Part of a small language model's weights: 24 layers, 4772 steps.
Each number is 500 + 40 x the weight over its row's rms, rounded and kept within 0 to 999. Layers, rows and columns count from 0. Numbers have three digits each. The size before them is the row's rms in percent of the matrix's.

# layer 16 MLP down (transposed), 704x256, rms 0.0594, rows 94-108, columns 0-63
097:466458547468561547521517544536441533456505585486438531444490481556474454567463511507424507454451477465511475506379496484534550413546484485494473467496485487559543516519432532524539421452495563
101:502491508517546458401580528559512496485537491534462440503519479444494488458499511405451530518456457509557506419450463484447534483484588472493565476527461554444472505531497489463461512482489577
094:527450539498471506445503501578447466463559439492508499473458428463494516430528540557483540530443566431477513477616526490491481502435497496514448527485475501546459512579470472465409473491502475
102:480498586440481449526451514510485494467565525475508535496527502574461514536517574490514470560538485545504524580503557511511501493481503468489570497446472531474482521479512507517440477511493453
086:551541577463582477507543478553492564478468412497527445504474545489532537439479500474412460476456451419548531476501462452414508485466487505519508539495504491583453470600564406488480507423512574
096:490531524492453575558577471432455570550506490495465524579472486472515527480495505451401500512570548479462496559481467463513428425452439540530553489560523498544447425503491491473485562422507487
097:488486478494525509482521583498578518525463571515518528501480552464519500461565482572505585466495508528505424481504455473485486436475427476517484488470507471487495428474470470512480444520499539
101:552517463483506552461426538458445545569448541436449492464481424461442490486539564488450525483473489466568494421499554510568536491477517461550476557572499470457491561480541528565508490558500505
101:453520464424557524498591488491540489493556517519512448524508526476466501465509547510450497530524459382475435487482567478500428452470470409404542529541567505549558409518505513561493453542536472
098:505539459497547463431496518480462494475592451464471490408448521523483428460432576522511484482515503551540521485555455497512575497471517529479475493464483445495501607475484469504501538473466459
103:562493527485416516497518492510420550512453527431445538518514501574482491555424540533545556512481442444491463488529510539497481515511452490556521497413532534467505539458506492588521466501538547
103:497556420604555506604485567513522493474534521520456476496515515483558489484520526473526438490562508500546511448471476493444405445519526464447500544526475472512464520524496559554494430529490516
101:488479546462545531489446396501429529546554506476524539532506475502542452537492530503511470508473449492521569506474534480517503523547464519461484495483534463545533495502444421445481506457501478
095:476485400482574509473521522580491524517473542480433434443444458504495514452448452510490514489571552500542575525508527516481482524566506500529583482499459487533541562478478438481587559420452500
102:560460488529516546479511579528482473438596491469524453519497456519473493478471548579516467546431520526537583482504503486463519551577557525514531520482438501497508485539431562435466502495557536
# layer 16 MLP gate, 704x256, rms 0.0688, rows 95-108, columns 0-63
097:467490581476535454495554423528545457473463496566496431476454424470496499521545551475517475499459505535434514502431481524494550520510521503457514466542488464492520513452518536455489540467529533
097:488530503488548499503477500478511529561584471547506538514497498540444451533477476579493407459498469514436470497406556517450502498470476426442548508577457494567497525549532553468529490537546475
098:549476443542465490540476486509451508572522440494522517483499482463471611519541432490501509497462522454419513494540553501512527470517534435407547528408490533414474486443419506445463577503540483
094:482510534508560497454484455488492504523553412494490484562424504496489548469497485437461464389513499508408502530507511512467525478511508502517485578518464464528436473533576441456536433484569470
090:494550519425430549529505529508469430485504519529522496512444501418476496581516464487434548466548476483512533530424467471491448489500482427535504462513542457474513554539494525477490502501435508
096:569526544515491451527516464513467536479437495440472474545450476425476463507447489423522463555468495436442554485470494514519498422448479474489538536420599463426535514510470429533496434462468594
097:523517430504567504558525515539558471466484467506506468549507485491549464501519485406473517438512491528522461540553549526461443475471469541433534570422477486505500480515519488535461554549544528
107:579524461500458513571486525525490527482505488503484524457421507514517445535546542496526554441476419462506488522519546567486494524534543474516451551535497518468505552497547474461445492499524544
101:515439545485540491468527544422429547519426562530478517505472471473430432449570524476497438374509444523507477501527437535519567543449555529494523539560486500503553465535513513458463489497497518
100:502516548522578539513479453520440492462494492559513507536522508521433493487544485435455596499427448505480465564507479500531514451491515467500549506482549423515512518458493422532404472524550488
098:473504496421528510512487440425476449489403493571496457513540516453496449528486473494502520531486484502429426556460464459595582448468484520559497515542578511515597445527561488479413508511474419
106:576501425514545511566425477524466522488504472460516539509436460532490471547530516502609504479572520518440459532504397505516483474465441482460511475450548432512525469444472534487558554494537425
098:506462433520516480484407506515559476453518482535462494495490402518540508483530583531520472472508486527508494522518481476490440544490451552506487522537486519502551488471426448477539518511427537
100:546489475511505510521529537450592474423457543462554515552513473519509460494558502516421541475497474490500535575533468472508446493468527566531528520496535468435508509489467544522452485518526518
# layer 16 MLP up, 704x256, rms 0.0656, rows 95-108, columns 0-63
104:559457470511472453445519552505404440491508504520472570514510598513595528567481502523562551453503508534508484490512518547487529501489559508537481466537457482445461558530551534521475518483438468
097:520528515519511499516507532432438531459512549499483481513533599558534502508430482449516529498548506503501524509536450472553486482530484587476548452537513547470548503458495517493569475449437439
098:442561509464573476529491531494484487478534489474448457516559443513529460497520451459474468525513478487521447529486525482478472504476481440503587471503532523576515406546485497481524451501493574
101:483507514555515441612532510534483473495559425465500457544494531431432527513483523456479553508502443556498475533490509491440461513515458552475512470489545428551522458510503515551520365412518530
092:543453593556523478518403499460481428531479455495563448424546466507511554454484579514485506499514411520561536521503512527497523503512510383458520503428550505504492602461465452522544490525512535
094:522492491521487575554515430494454491553487507447448501474527454529493485455488513504526557538485512507521449511451505517472575607453476530511413547481505451499520502576458505456577566447454541
099:454471536477495521535440464455524509474500472528549473521464492505465455460505548564531493511503451540481455551433537530502461504551516448580537544546539514544460555506554458494633494502492509
106:515536526480493457492557554446495477479574514460498525514437452476495522516559528483459527497494436495541513421514496491432518523537523480540477524486506459501513499549512481431491484474524509
097:531503483461456472519493500495491501467526482483442510523525492477468520544471446504463482547523485545514479592505488527538411505591481492576521396556548455507524495465531591560492448489516492
101:402493546500451512529451517505516468500465469567474479521490470429521419401534505505515550489494515443517508494519504501499460583534511434524491491541488576523485429519529547543532528443492459
101:517436522462493544551466494524526513553496516542556550477513569505461510473497507462489473511545456441500516450471501472527470457453535524536548515531467523517488518440485539485496436509439480
102:461482455502447498522559499421494482558484415460467482441467495489528486521430611444527487515467456481583532486466525518521528535485541649501494425498447515543426457509529571460482599528529473
094:467528453552532401499506453465478554554436589455488498513431431575461520469525490491497543491459511468509530483488536455518487533559572548495439540520474451571532501548532564502532458477471469
101:491493468504542518412552526506424496531518579555522480455488475510437561546519492557500480480495540460518481499387495559537503409559433493510458462476579435447480486520428557489483485547488500